Weights of a small transformer language model: 12 layers.
Each number is 50 + 12 x the weight over its row's rms, rounded and kept within 0 to 99. Layers, rows and columns count from 0. The size before them is the row's rms in percent of the matrix's.

# q: layer 6 attention query, 512x512, rms 0.0594, rows 0-26, columns 384-511
# k: layer 6 attention key, 512x512, rms 0.0593, rows 0-26, columns 384-511
q0 122:33 46 69 40 17 53 49 44 56 40 53 36 70 22 50 44 52 44 43 47 45 60 48 47 56 48 67 48 37 47 37 52 42 53 59 53 48 44 44 54 65 39 59 48 34 52 50 56 48 69 34 56 40 56 69 54 81 52 44 72 29 33 56 38 38 74 37 49 63 46 28 41 63 47 52 73 77 33 41 30 53 57 63 58 54 14 56 76 32 54 43 60 55 30 40 63 59 60 65 36 41 71 41 46 31 56 51 66 26 57 42 58 63 60 62 40 68 37 48 46 31 60 52 51 65 68 43 52
k0 106:47 32 44 65 48 48 62 19 48 36 60 50 80 47 68 48 44 53 54 55 25 64 25 45 42 38 49 31 43 49 35 69 66 44 61 64 46 35 56 39 53 45 59 38 54 62 49 48 42 46 48 57 58 50 61 63 62 82 26 46 35 32 69 47 64 70 43 53 59 34 41 35 66 58 60 57 53 41 53 46 59 46 55 57 62 34 74 67 36 42 56 52 54 52 62 44 48 44 73 60 45 67 48 32 41 43 21 80 60 56 50 58 65 51 43 70 71 66 59 62 45 47 44 43 52 60 38 52
q1 075:50 51 31 42 56 48 52 40 44 40 47 35 61 63 47 48 46 63 46 63 53 37 32 40 55 63 59 52 50 45 53 69 48 20 34 48 66 69 52 49 30 62 45 58 49 60 47 64 27 42 39 65 35 40 45 51 61 55 62 72 54 24 62 50 55 56 44 27 55 62 32 45 46 59 53 63 43 75 55 51 34 63 42 44 51 46 53 20 46 43 51 37 70 47 26 38 56 41 66 44 36 45 50 60 39 42 46 57 44 69 40 42 50 47 49 45 53 67 29 57 37 64 61 43 73 58 55 59
k1 086:63 48 41 65 55 60 30 61 35 68 47 54 33 73 52 47 56 56 44 47 33 62 65 58 31 48 32 57 38 58 67 55 53 53 46 26 58 41 63 46 53 29 60 47 61 31 31 43 51 43 54 40 75 46 36 38 27 44 65 39 59 49 36 45 28 44 72 51 31 56 63 42 47 61 54 37 44 47 59 62 56 38 40 38 51 66 42 44 54 56 65 40 44 73 39 54 50 48 55 62 65 53 41 65 64 42 43 28 42 49 47 28 60 66 47 59 38 57 51 48 68 37 44 56 35 39 79 50
q2 098:34 47 65 58 36 53 44 40 50 43 51 36 68 30 44 45 39 49 56 56 48 53 43 58 52 49 57 45 46 46 45 37 43 59 43 58 51 51 43 49 44 35 60 45 32 56 35 52 43 47 33 58 46 63 66 71 78 63 39 70 31 43 52 45 34 58 28 60 64 55 24 54 63 36 63 78 73 42 43 37 54 63 68 66 53 15 61 69 40 61 42 47 46 36 55 59 43 60 62 38 56 58 32 43 32 43 50 75 29 58 48 59 68 53 41 39 69 54 52 53 39 37 65 56 68 70 41 38
k2 089:47 23 50 49 35 59 59 23 57 29 56 77 84 47 48 64 38 54 61 39 28 65 39 40 47 40 42 31 54 57 40 48 55 40 73 58 59 36 72 35 44 32 62 48 46 49 57 22 45 54 25 50 70 46 55 49 48 77 24 48 53 32 64 44 48 69 53 55 66 46 38 39 65 53 50 57 60 42 52 47 48 55 40 51 51 44 80 47 43 54 41 54 59 60 62 46 48 24 61 59 64 46 38 46 53 56 23 67 69 46 54 50 58 47 59 65 64 58 44 56 40 40 51 38 48 73 47 31
q3 081:44 58 53 51 59 34 62 48 54 41 64 64 50 50 50 41 47 54 40 43 61 36 66 59 50 50 66 39 53 63 60 45 39 70 55 57 43 45 57 41 57 38 51 39 56 32 51 47 69 57 61 40 74 46 58 54 51 40 35 48 58 54 45 59 34 64 40 74 57 53 59 40 43 27 44 49 52 10 50 42 52 46 67 49 69 42 48 73 33 40 61 55 28 55 59 55 30 73 55 51 54 47 31 37 50 37 74 49 27 34 68 52 52 56 58 63 43 58 78 44 66 40 35 37 44 57 57 36
k3 090:26 41 53 43 61 51 49 49 44 49 74 48 79 44 45 45 52 44 51 58 57 40 31 41 49 58 59 48 52 47 42 62 50 40 65 58 45 42 45 64 51 56 40 49 49 56 47 46 51 46 40 60 57 53 67 59 69 65 34 59 51 48 79 52 71 82 42 43 48 31 38 23 59 65 27 63 56 48 38 55 20 58 44 38 48 59 54 59 49 44 51 62 89 48 43 45 51 71 41 50 51 46 55 48 39 50 41 55 47 55 38 60 77 27 50 32 60 42 54 66 42 71 55 57 61 58 28 31
q4 089:60 63 51 33 51 47 46 52 50 42 66 58 45 65 39 50 57 54 37 41 39 57 34 41 49 50 52 54 43 52 40 58 46 62 55 43 40 63 64 40 34 73 38 60 66 53 36 64 64 58 44 41 58 44 45 37 20 36 55 45 66 48 67 72 71 67 79 54 49 49 61 48 46 49 29 42 40 65 77 73 38 45 50 59 39 66 28 47 60 31 53 46 55 47 50 50 46 45 61 44 55 55 62 44 74 36 61 27 70 56 42 53 59 60 63 59 26 46 66 48 57 41 41 42 59 42 53 53
k4 083:40 61 68 58 41 40 44 77 35 53 42 55 26 39 53 47 50 63 37 52 69 42 59 52 32 67 51 77 47 50 56 40 38 71 40 40 47 46 45 50 63 65 72 52 39 38 48 56 55 60 68 47 32 43 50 48 71 26 71 49 46 58 42 32 45 28 50 50 34 58 41 50 39 81 36 46 45 66 60 34 36 46 49 39 36 52 34 61 62 57 61 51 53 42 52 62 60 55 37 32 46 40 71 54 71 32 93 21 39 57 62 49 43 53 46 36 54 48 55 43 75 74 54 61 64 52 40 61
q5 094:50 48 39 34 59 35 43 59 66 43 33 38 25 61 57 47 46 65 68 50 43 36 65 44 58 28 37 55 67 51 66 46 38 42 43 46 33 54 59 35 47 72 52 58 64 60 56 46 62 30 60 44 49 43 17 44 12 57 60 35 62 53 45 59 79 38 65 43 39 52 55 60 63 65 48 41 40 60 51 58 37 31 36 46 38 57 57 20 70 51 55 42 33 43 61 42 73 36 40 54 46 35 56 46 52 55 47 46 57 48 65 30 33 42 48 60 25 56 44 66 48 36 48 58 36 32 45 53
k5 086:51 73 58 64 23 66 55 58 55 51 23 57 21 66 49 46 50 38 41 43 54 74 45 47 29 36 68 58 60 61 35 38 53 71 41 28 56 61 41 69 44 19 37 49 49 56 46 59 52 27 60 45 55 34 52 42 31 38 66 52 40 50 16 49 25 29 78 38 34 51 61 67 40 34 65 32 42 56 55 44 58 44 37 46 37 52 69 40 38 45 49 67 42 52 38 76 43 54 38 31 64 51 43 60 53 42 62 43 46 35 48 50 47 61 54 39 30 40 57 34 69 62 55 71 61 39 48 46
q6 083:47 51 70 60 42 69 63 51 49 55 67 50 72 49 55 56 68 26 59 70 53 37 58 57 52 52 45 22 42 40 37 39 48 50 58 57 71 41 53 45 49 41 50 61 33 60 46 55 54 46 50 40 36 60 68 60 87 71 32 58 45 52 45 38 41 63 46 43 72 53 39 52 49 44 62 68 64 66 36 30 44 50 59 38 47 33 52 70 55 45 57 60 51 54 29 43 57 53 60 64 20 63 33 30 29 60 61 81 58 62 37 55 53 54 47 26 47 49 41 48 67 40 59 47 53 42 32 45
k6 088:60 27 28 56 61 51 65 35 44 42 62 62 80 41 53 54 68 39 37 52 51 45 53 50 50 46 54 32 43 61 48 73 41 33 54 61 59 55 46 46 24 48 40 58 42 35 39 50 51 69 54 45 51 59 66 72 45 65 39 50 49 56 80 66 56 56 44 70 74 47 38 35 57 33 60 85 78 44 73 52 44 60 50 52 59 53 49 63 36 43 49 30 38 61 44 33 32 59 50 39 60 54 30 27 52 56 44 57 43 50 51 51 61 44 44 46 60 52 48 66 33 49 57 45 49 52 42 31
q7 112:25 47 48 56 64 42 49 46 42 72 39 33 48 55 72 55 49 51 57 55 54 62 61 63 45 51 49 54 40 46 60 45 46 64 50 26 50 77 33 35 67 54 71 40 18 35 43 39 30 43 44 58 63 47 50 52 59 59 59 55 44 58 49 60 28 23 43 49 47 60 34 72 58 41 65 52 58 40 38 39 67 68 50 48 53 41 53 43 53 68 49 35 40 53 46 56 39 60 45 60 49 37 43 67 39 31 43 32 46 54 59 42 50 67 59 43 30 56 55 49 42 51 67 64 37 66 71 62
k7 100:64 40 66 40 54 67 55 60 47 42 55 58 46 39 32 42 28 40 44 28 72 57 30 43 47 37 55 24 57 55 60 28 44 60 58 47 59 40 61 59 60 37 39 51 63 49 50 61 76 54 51 41 48 51 60 35 59 36 47 45 44 56 45 65 52 64 49 36 76 45 53 42 39 68 75 22 55 53 22 64 70 47 38 41 57 43 71 49 24 45 52 68 61 49 53 46 45 35 77 49 68 65 61 60 58 57 52 75 50 66 59 64 41 47 40 44 57 49 50 60 57 36 42 26 46 49 41 38
q8 088:69 59 49 43 51 57 49 47 63 45 33 50 42 43 47 68 54 63 27 30 49 50 54 66 58 56 65 57 66 77 47 58 45 53 62 43 28 45 55 44 35 49 49 45 51 53 46 40 49 43 36 51 58 45 33 40 19 38 63 48 57 55 50 35 57 42 58 54 38 44 74 34 55 26 42 38 29 49 53 50 31 34 49 55 57 54 38 40 52 40 47 32 53 49 45 50 49 47 34 46 63 55 60 56 64 41 55 53 40 24 75 44 44 56 65 64 54 57 49 39 35 43 65 46 26 55 52 64
k8 092:37 56 69 58 45 46 51 59 52 45 39 67 21 54 54 48 52 44 76 53 62 70 60 53 37 33 57 66 53 36 57 49 39 64 37 41 41 62 50 62 68 53 40 48 43 44 49 58 41 47 65 35 37 24 37 43 49 26 62 58 57 57 39 37 47 56 61 37 42 54 38 72 45 52 45 23 33 33 59 55 63 31 54 51 28 59 60 49 51 65 59 60 40 50 58 55 73 61 36 51 56 56 62 63 52 50 70 40 48 58 52 68 42 50 46 36 39 21 64 24 48 52 55 66 58 39 39 54
q9 095:36 47 58 66 43 56 63 68 52 64 20 36 46 56 52 11 40 39 61 53 48 68 36 48 52 82 47 60 52 60 68 62 46 51 39 59 55 57 38 44 46 42 60 51 44 42 41 43 58 52 40 70 50 61 71 48 63 60 40 61 42 46 47 36 43 36 59 66 62 60 29 49 53 48 62 63 69 56 47 35 42 62 54 60 44 24 71 61 29 56 33 47 44 63 46 71 48 53 53 55 28 59 49 58 35 55 44 40 54 47 48 69 43 50 48 51 38 47 52 40 39 53 57 45 61 64 41 68
k9 092:49 29 44 32 64 65 95 39 47 35 63 44 44 61 29 47 44 52 38 29 56 61 41 41 35 71 46 40 47 48 64 28 39 59 64 56 56 37 55 48 53 49 42 38 36 66 64 46 70 55 53 49 62 55 51 53 74 46 47 26 53 40 41 64 60 57 41 61 41 46 42 65 60 72 67 40 45 53 31 69 52 61 56 42 40 55 57 57 37 49 39 66 61 54 52 48 46 44 66 34 41 50 65 47 73 48 37 70 44 54 37 68 64 27 56 31 60 43 40 52 43 54 53 33 51 55 54 39
q10 093:54 32 67 48 58 32 41 65 35 36 71 54 58 36 47 41 61 42 32 56 51 41 57 46 20 40 53 47 43 59 53 51 42 38 46 39 56 33 76 51 43 32 55 48 51 59 54 49 51 30 53 35 64 52 50 60 60 28 27 77 46 32 59 54 54 73 31 65 60 69 51 61 42 51 52 59 88 30 48 52 62 59 57 38 47 44 49 61 46 60 62 68 46 22 63 60 39 56 54 48 47 66 36 56 34 56 62 49 52 53 45 37 53 37 48 61 70 48 54 55 75 50 45 48 46 59 45 39
k10 096:64 40 41 45 59 49 43 42 56 45 62 42 76 62 52 42 49 43 45 64 33 37 57 64 72 68 36 55 39 43 58 58 56 32 53 71 42 58 40 52 34 34 76 61 50 46 42 54 36 52 27 52 41 48 38 31 57 75 50 47 41 46 71 53 61 47 45 70 62 45 31 48 58 45 58 72 50 78 47 48 32 45 46 62 47 43 25 60 56 69 35 31 61 36 45 41 49 58 46 56 44 45 51 49 46 67 52 57 68 45 55 54 71 41 56 67 55 63 57 50 53 53 53 28 44 55 68 63
q11 100:45 62 42 47 46 43 42 58 40 62 24 39 42 53 53 59 72 69 44 25 47 52 79 31 46 43 47 57 51 49 60 43 46 67 50 32 49 58 43 42 55 54 43 25 66 50 47 46 43 40 43 40 59 40 39 29 56 70 46 51 65 58 41 43 37 34 69 54 31 50 68 64 56 56 66 39 43 47 53 37 41 30 21 54 49 37 45 54 47 50 61 26 31 56 55 68 49 44 41 45 68 44 49 54 43 39 43 52 38 32 48 40 32 58 42 44 58 67 27 49 51 48 53 39 49 37 61 53
k11 091:26 66 40 61 30 50 50 54 62 64 48 62 33 45 63 44 45 41 43 32 69 50 42 59 43 56 43 35 47 44 46 54 47 56 43 42 42 40 50 68 35 55 33 60 19 61 65 44 61 45 60 54 56 47 53 50 63 54 52 45 61 39 19 47 54 30 71 36 19 43 42 56 49 55 55 25 36 58 49 62 54 40 36 52 41 35 48 41 31 40 45 56 36 59 50 51 40 53 34 63 35 47 63 43 51 41 33 60 42 58 40 54 49 51 55 21 48 27 47 49 45 37 57 69 45 37 55 53
q12 093:48 56 57 44 37 53 45 34 54 35 57 60 84 42 28 53 70 37 50 59 53 46 55 44 32 47 46 24 56 56 52 31 60 53 61 42 48 33 72 47 57 40 64 65 58 59 52 48 29 61 63 51 58 65 64 54 79 53 34 32 41 46 45 61 60 45 51 60 88 39 56 41 65 36 59 57 50 72 40 65 56 56 37 50 37 61 68 66 61 70 53 68 68 49 49 49 66 55 72 50 48 74 41 49 72 45 56 58 54 35 56 77 53 69 46 35 62 50 56 59 59 63 48 41 52 38 44 59
k12 104:56 51 37 47 50 47 50 65 49 48 77 40 67 32 52 38 80 59 50 36 38 29 37 58 62 63 44 45 49 45 56 37 59 47 62 65 72 45 32 43 50 39 86 53 26 37 59 55 50 44 68 62 60 66 67 53 70 56 48 58 60 45 51 48 51 66 58 49 50 46 44 44 41 49 35 89 68 41 51 51 32 54 72 61 61 31 43 44 60 60 45 39 58 34 68 33 45 54 66 22 34 40 58 39 41 37 46 59 34 66 55 61 51 57 26 49 67 57 59 42 33 78 59 59 40 62 45 67
q13 097:63 55 47 63 54 60 51 61 49 56 57 45 51 43 34 77 44 22 49 65 35 42 62 41 64 45 51 32 63 38 42 47 36 48 51 50 46 62 40 47 43 43 40 65 48 52 43 40 51 48 56 66 56 56 58 50 46 49 54 53 48 38 38 63 52 64 65 52 59 57 36 74 56 52 57 68 48 62 38 49 42 47 38 53 57 46 53 49 43 37 58 66 67 46 52 40 40 64 52 53 58 71 46 53 42 49 34 52 48 71 44 57 75 73 52 42 53 19 45 51 54 48 53 48 63 53 37 39
k13 106:68 32 51 51 53 58 51 64 38 36 46 63 73 46 49 27 55 55 36 55 48 58 46 49 56 59 49 47 30 65 50 77 70 31 71 42 57 49 54 43 49 53 45 57 47 51 39 50 26 34 57 53 65 67 50 49 58 70 56 56 74 68 69 34 60 44 37 75 71 73 63 48 45 35 39 56 43 74 44 54 39 60 49 51 62 44 47 48 78 69 27 39 84 49 56 61 50 24 72 63 19 40 37 27 47 28 41 64 46 56 34 62 52 37 43 53 41 69 41 65 62 52 40 49 44 57 52 41
q14 095:41 49 55 61 63 32 62 50 63 53 28 60 57 46 52 73 54 24 57 48 48 64 47 25 57 61 56 63 65 49 46 84 53 58 64 36 59 59 47 45 47 77 54 68 50 56 50 46 64 66 45 48 55 67 35 70 47 52 47 59 47 73 48 58 38 44 39 43 38 57 68 51 66 67 68 69 40 52 31 36 27 41 36 56 49 69 60 38 58 56 48 42 36 79 62 42 59 51 43 33 32 61 68 58 43 55 43 40 60 35 47 44 50 38 39 54 60 41 32 44 55 60 23 36 59 45 55 59
k14 096:32 66 27 64 46 35 75 47 41 39 54 47 61 58 35 44 59 53 56 30 24 31 42 50 45 60 56 52 45 56 69 47 47 42 58 69 53 48 54 42 22 48 52 57 36 56 51 58 40 47 50 72 47 49 53 51 64 48 35 49 48 17 47 52 61 79 49 43 11 56 45 55 57 55 48 52 44 66 32 49 34 53 49 70 58 48 51 51 44 46 39 51 71 34 51 80 65 72 73 39 22 38 39 47 57 65 59 65 32 45 52 42 41 54 57 43 68 66 31 40 34 35 42 41 79 55 61 54
q15 098:47 69 63 46 45 49 42 49 57 47 61 55 78 40 64 61 46 45 45 64 47 77 37 40 32 45 38 56 55 75 53 54 51 54 33 52 49 66 54 62 52 29 35 38 52 46 35 42 45 51 58 57 52 52 62 71 46 70 45 71 56 51 42 53 50 63 52 31 71 55 53 45 52 29 29 52 67 28 39 49 51 52 70 51 46 36 60 45 37 60 42 47 55 60 31 69 43 39 41 43 60 57 24 59 37 54 51 66 48 35 57 38 70 49 60 38 55 50 59 55 45 09 54 32 47 44 43 20
k15 103:52 43 35 60 50 55 55 74 58 62 45 47 62 61 50 53 54 77 50 38 63 49 53 50 72 56 51 50 45 24 40 66 44 31 40 60 44 43 28 46 40 47 49 56 61 49 41 49 55 46 65 35 57 56 61 56 42 42 34 63 45 76 45 45 56 32 47 50 50 29 48 46 65 42 34 83 60 64 60 36 43 49 35 69 38 55 46 42 53 53 49 60 65 50 77 52 50 28 48 28 52 24 28 61 46 60 32 51 55 38 31 30 48 37 52 64 55 22 52 43 36 53 46 42 52 45 57 47
q16 090:77 38 49 73 37 48 58 67 52 57 52 56 48 53 72 55 31 57 57 63 57 25 41 49 66 45 49 41 59 48 42 62 65 52 43 45 45 74 43 62 40 51 62 62 51 52 60 46 38 47 52 40 51 37 47 29 43 64 67 51 69 46 52 55 71 47 51 53 64 48 16 65 53 53 65 71 64 28 37 38 43 56 54 53 79 41 64 56 34 27 59 39 51 54 48 44 57 51 52 49 48 42 55 57 46 54 42 53 51 71 36 53 47 60 70 55 28 51 41 46 38 41 65 58 53 43 48 36
k16 110:49 43 64 36 47 76 59 38 50 48 55 68 41 62 42 46 37 27 43 70 79 81 61 38 46 54 21 39 40 48 69 59 40 33 49 62 64 39 61 58 60 64 30 42 62 50 49 36 40 50 36 36 54 47 56 59 46 45 33 21 40 67 36 64 47 53 47 69 76 72 51 49 50 41 64 30 44 36 41 53 51 56 56 54 62 53 57 41 51 57 52 66 54 67 53 57 43 61 75 72 59 63 41 47 61 39 57 62 41 52 49 45 78 47 47 37 33 38 75 73 75 30 41 56 53 46 42 23
q17 100:64 47 34 69 35 55 64 45 87 60 34 43 58 63 39 64 57 42 71 40 50 48 65 50 59 24 58 53 57 48 44 64 78 58 58 31 33 55 47 46 60 53 48 36 50 75 51 39 60 76 42 43 52 52 34 65 37 67 61 23 54 71 45 55 44 53 70 53 31 49 50 55 70 67 59 55 28 61 36 27 26 42 36 57 46 62 46 45 67 33 44 43 34 45 51 43 76 31 64 38 57 48 45 45 50 39 41 44 32 33 24 33 51 58 49 42 66 41 51 42 38 59 51 53 51 58 66 52
k17 080:56 42 27 70 51 66 54 40 35 37 67 62 57 31 47 45 49 60 51 67 38 59 57 35 51 58 45 59 75 58 61 59 40 38 53 57 65 45 61 39 50 61 50 66 52 61 45 30 50 36 65 51 50 48 48 67 53 50 45 57 34 63 54 49 54 75 46 52 44 59 41 36 27 32 53 52 40 48 58 62 41 37 57 44 67 53 74 56 36 32 35 52 36 77 60 61 52 36 43 67 36 62 28 53 52 42 42 61 40 42 39 51 46 44 49 54 56 54 41 49 48 58 50 53 60 77 39 47
q18 102:51 45 63 44 63 45 26 42 35 42 80 62 69 42 53 53 62 53 23 69 37 47 28 52 59 56 62 51 40 46 42 36 35 45 52 49 23 56 48 68 46 44 42 38 65 33 46 46 45 35 35 42 51 44 55 45 48 46 35 67 54 46 71 57 63 65 45 32 62 59 61 44 48 25 41 53 42 58 63 42 21 26 67 49 68 53 41 47 39 46 57 47 65 56 55 33 41 49 53 52 61 65 37 56 67 59 58 53 43 45 69 60 42 39 51 46 60 34 31 51 30 54 59 43 60 47 49 33
k18 095:44 63 37 53 67 51 53 66 65 49 74 65 57 54 45 47 81 48 57 47 36 37 54 69 50 40 52 44 45 47 47 53 43 45 75 77 38 56 27 53 69 41 48 36 48 63 42 50 29 41 40 55 56 48 38 52 32 41 68 76 62 32 42 44 54 39 35 41 71 82 35 57 54 51 47 59 32 49 39 50 54 61 43 51 56 44 54 52 52 66 48 60 64 55 45 56 61 65 51 44 38 27 28 61 50 40 28 50 60 42 34 45 44 46 66 37 46 41 52 50 43 46 65 56 66 42 59 54
q19 097:48 45 37 33 46 74 68 36 65 56 48 65 53 71 26 61 58 48 43 44 44 58 47 48 40 45 44 59 58 36 29 67 63 53 63 32 30 42 48 58 45 38 48 38 44 76 52 47 47 68 43 44 70 44 46 70 37 43 66 24 73 49 54 54 62 55 39 47 57 54 46 25 34 52 24 53 40 47 44 47 35 47 32 41 41 53 60 35 80 43 54 43 60 40 59 51 47 40 54 32 39 51 56 40 55 43 47 29 55 44 49 45 38 61 58 24 81 43 50 54 77 56 42 58 49 47 43 45
k19 096:49 59 62 54 39 29 38 33 44 62 57 55 47 52 57 52 59 73 62 40 45 59 53 48 63 60 55 44 40 62 26 63 53 61 45 59 28 51 27 35 50 64 51 36 37 54 23 45 47 32 64 65 48 45 45 48 50 55 49 57 38 53 42 45 49 65 71 43 20 43 38 47 58 63 53 58 22 45 56 36 64 39 53 66 53 37 40 69 54 47 44 34 41 60 56 50 40 46 40 66 21 46 60 41 51 35 36 63 50 51 49 46 54 50 59 40 44 49 57 53 56 56 43 47 71 52 54 55
q20 086:52 54 45 50 41 50 35 57 66 49 66 39 52 59 54 62 62 76 58 52 45 15 60 79 50 39 47 46 28 82 49 40 52 70 50 45 51 81 41 47 70 66 66 64 37 48 56 48 38 54 51 42 43 51 36 34 43 59 51 65 63 55 42 50 39 49 53 62 24 55 48 63 57 45 64 52 58 50 41 45 44 47 49 61 33 48 55 52 59 44 65 46 65 54 55 48 53 60 45 57 48 42 41 53 40 67 45 64 30 65 59 35 43 52 41 57 51 59 60 32 40 44 62 37 42 54 42 40
k20 093:37 50 43 56 44 70 47 36 63 43 47 60 41 42 44 56 41 40 48 55 77 73 48 39 61 31 23 53 37 49 69 39 33 36 52 62 43 27 64 38 53 65 49 34 49 45 46 24 46 56 55 39 47 53 52 43 52 32 66 46 48 52 37 57 36 44 52 40 51 57 58 39 40 28 74 10 30 39 47 47 44 49 47 42 62 56 56 33 29 43 49 41 34 62 43 54 43 39 52 50 60 69 54 49 52 29 27 34 55 42 40 40 63 48 48 57 27 58 55 56 60 52 29 65 48 31 62 53
q21 106:54 60 79 67 45 50 59 60 56 43 72 64 66 42 65 47 38 31 51 60 46 40 38 57 60 71 47 58 63 43 55 61 60 45 26 53 74 61 72 65 25 48 18 63 32 58 35 54 65 41 52 54 54 62 59 65 54 53 35 55 29 43 63 60 57 53 34 57 67 66 35 43 65 42 30 77 66 35 43 38 38 56 58 61 49 32 71 53 49 52 37 47 59 29 39 59 45 46 65 44 56 44 28 43 49 43 40 66 50 65 28 57 53 49 58 45 29 54 49 56 72 57 40 58 67 63 37 60
k21 077:42 41 52 46 61 60 59 57 44 33 38 29 59 58 35 30 57 53 75 69 55 76 61 59 55 80 42 40 66 36 37 60 51 41 55 40 65 49 39 65 38 34 27 37 46 53 57 68 48 65 21 55 49 67 47 53 54 32 50 43 41 58 58 40 37 64 44 43 56 35 31 69 39 47 57 83 64 58 44 31 40 47 59 37 69 57 45 55 58 64 59 48 42 63 56 58 55 64 69 60 50 42 59 48 39 64 62 59 80 86 52 58 56 43 64 62 51 14 47 63 46 36 67 68 52 63 50 39
q22 098:46 50 47 33 60 71 41 44 35 59 43 68 57 59 42 48 43 55 45 36 64 50 39 62 04 36 46 52 34 33 48 48 65 20 51 48 35 59 50 45 51 49 57 23 58 39 41 59 48 56 54 43 74 42 58 59 32 48 72 40 57 46 64 31 59 48 63 33 49 44 55 40 50 47 31 41 52 42 57 57 53 49 40 39 46 53 36 38 56 54 47 39 56 50 50 60 38 54 49 53 51 42 28 47 64 43 62 40 56 14 50 57 52 49 62 52 25 46 38 53 47 46 48 71 51 60 54 53
k22 104:59 55 39 44 67 52 41 62 52 69 40 35 12 42 69 47 45 74 57 54 44 40 67 42 50 64 48 69 52 46 61 42 41 69 60 26 55 39 44 48 61 69 33 46 67 58 40 60 69 47 68 50 49 52 41 43 41 28 54 59 38 55 34 30 47 21 40 50 56 57 60 52 36 69 40 41 27 65 47 49 52 20 30 44 58 29 36 57 27 52 56 56 28 76 53 62 44 53 39 44 33 49 54 47 58 59 64 54 47 41 61 35 29 57 59 58 66 70 39 26 50 64 44 54 51 49 48 60
q23 095:41 37 53 46 76 50 53 59 45 52 24 54 35 47 41 52 28 68 59 37 49 43 53 45 53 49 35 53 20 59 48 22 69 63 58 48 44 53 42 34 63 55 60 35 42 45 45 56 54 42 41 56 41 39 49 46 71 65 61 34 48 51 31 32 61 39 46 58 39 48 42 59 37 64 69 52 50 31 66 59 62 56 34 69 44 51 41 49 43 50 69 57 24 58 74 59 67 57 54 61 30 35 67 32 38 47 43 25 41 54 54 62 49 47 66 68 49 52 39 31 40 63 36 44 53 54 55 35
k23 103:53 68 53 60 38 45 62 66 52 39 49 42 37 58 33 51 45 44 53 45 62 28 57 27 37 38 48 46 67 55 56 25 41 29 41 62 50 61 68 71 37 57 58 50 64 49 70 43 47 65 56 48 40 53 60 53 56 37 46 65 56 56 28 61 55 28 44 48 40 48 72 57 33 37 43 30 54 54 30 82 31 62 45 32 68 60 65 37 35 36 44 64 67 30 44 76 47 52 57 62 56 55 33 49 55 70 66 57 43 03 39 57 23 56 70 63 18 49 58 43 63 50 38 47 38 62 37 65
q24 094:44 23 58 60 67 62 51 52 31 60 61 53 58 25 57 37 35 44 55 89 47 79 28 60 58 53 38 58 55 35 69 64 30 37 42 72 62 31 62 41 34 51 37 53 55 58 70 63 57 54 46 48 39 59 49 49 61 41 34 31 33 55 50 44 43 48 40 45 64 63 54 66 52 57 42 52 62 31 53 61 52 35 47 63 41 24 55 62 31 67 54 68 54 39 58 41 46 48 70 54 61 62 52 35 50 66 48 52 32 42 60 69 49 55 39 55 54 59 53 60 61 78 38 47 45 67 33 42
k24 074:48 57 65 43 42 34 43 68 52 27 38 51 42 50 26 26 33 37 55 40 55 51 65 57 46 57 56 67 56 42 21 57 64 51 25 44 54 73 63 44 65 48 49 40 43 54 59 67 51 48 49 58 43 70 41 62 44 29 54 49 69 48 61 59 56 63 54 54 78 44 39 68 48 53 47 70 48 43 52 30 38 63 51 49 56 48 52 49 60 60 45 56 35 30 45 60 76 64 48 35 42 37 43 49 44 66 56 65 61 62 58 52 42 72 77 48 43 41 60 48 67 34 57 45 49 56 50 51
q25 102:67 45 69 46 80 56 75 35 56 22 30 54 53 66 36 54 67 39 47 45 74 56 67 49 34 40 50 43 35 63 54 43 56 59 50 50 34 32 45 40 47 32 31 57 49 49 39 45 59 87 48 52 62 52 53 64 54 71 60 32 67 53 47 48 72 54 47 49 49 45 54 43 73 42 51 32 29 47 45 52 45 56 28 60 56 63 43 61 66 51 61 40 70 47 60 53 69 39 55 63 49 60 56 54 56 48 55 40 74 45 69 58 63 54 71 48 49 58 37 48 57 66 34 32 22 33 40 55
k25 111:37 56 60 65 24 46 35 33 47 50 54 71 37 37 41 46 51 53 66 52 43 40 43 39 50 51 56 50 59 41 45 41 69 48 33 46 56 60 61 64 46 59 49 51 36 39 53 89 53 39 48 36 70 45 47 51 34 38 57 40 72 60 42 37 53 59 63 44 51 61 33 37 54 35 33 79 50 31 41 36 46 53 58 32 40 43 51 54 47 60 49 61 34 32 46 65 48 69 51 11 57 39 51 51 39 47 56 44 37 49 45 57 33 68 75 22 73 53 56 34 66 41 55 50 72 64 44 53
q26 091:27 42 53 27 63 56 72 42 77 46 41 54 38 56 14 45 47 25 52 35 55 67 64 47 68 64 23 74 49 64 56 56 41 53 42 66 36 28 40 24 65 59 51 46 45 48 63 55 50 52 48 44 63 33 41 68 43 26 43 34 37 46 51 57 48 55 28 42 42 53 37 45 51 45 52 34 47 44 56 49 61 51 29 49 40 49 80 46 32 85 51 72 44 51 62 47 54 42 54 40 55 52 61 34 40 35 52 45 38 51 46 48 34 42 36 64 44 51 64 83 54 31 41 25 50 63 38 58
k26 100:57 47 51 51 42 35 51 42 41 36 31 40 58 56 42 55 53 57 38 64 53 59 41 69 41 57 75 58 48 56 52 47 54 37 31 50 36 53 41 56 57 54 61 56 53 60 49 55 52 51 53 52 45 55 41 69 54 44 57 53 39 43 64 33 58 55 11 40 52 55 39 53 55 53 49 69 77 59 53 46 46 43 73 54 49 39 42 61 51 47 30 42 51 34 56 50 51 43 41 36 46 45 45 46 47 52 84 61 48 32 75 51 65 70 47 54 51 48 46 40 57 49 53 27 36 52 33 76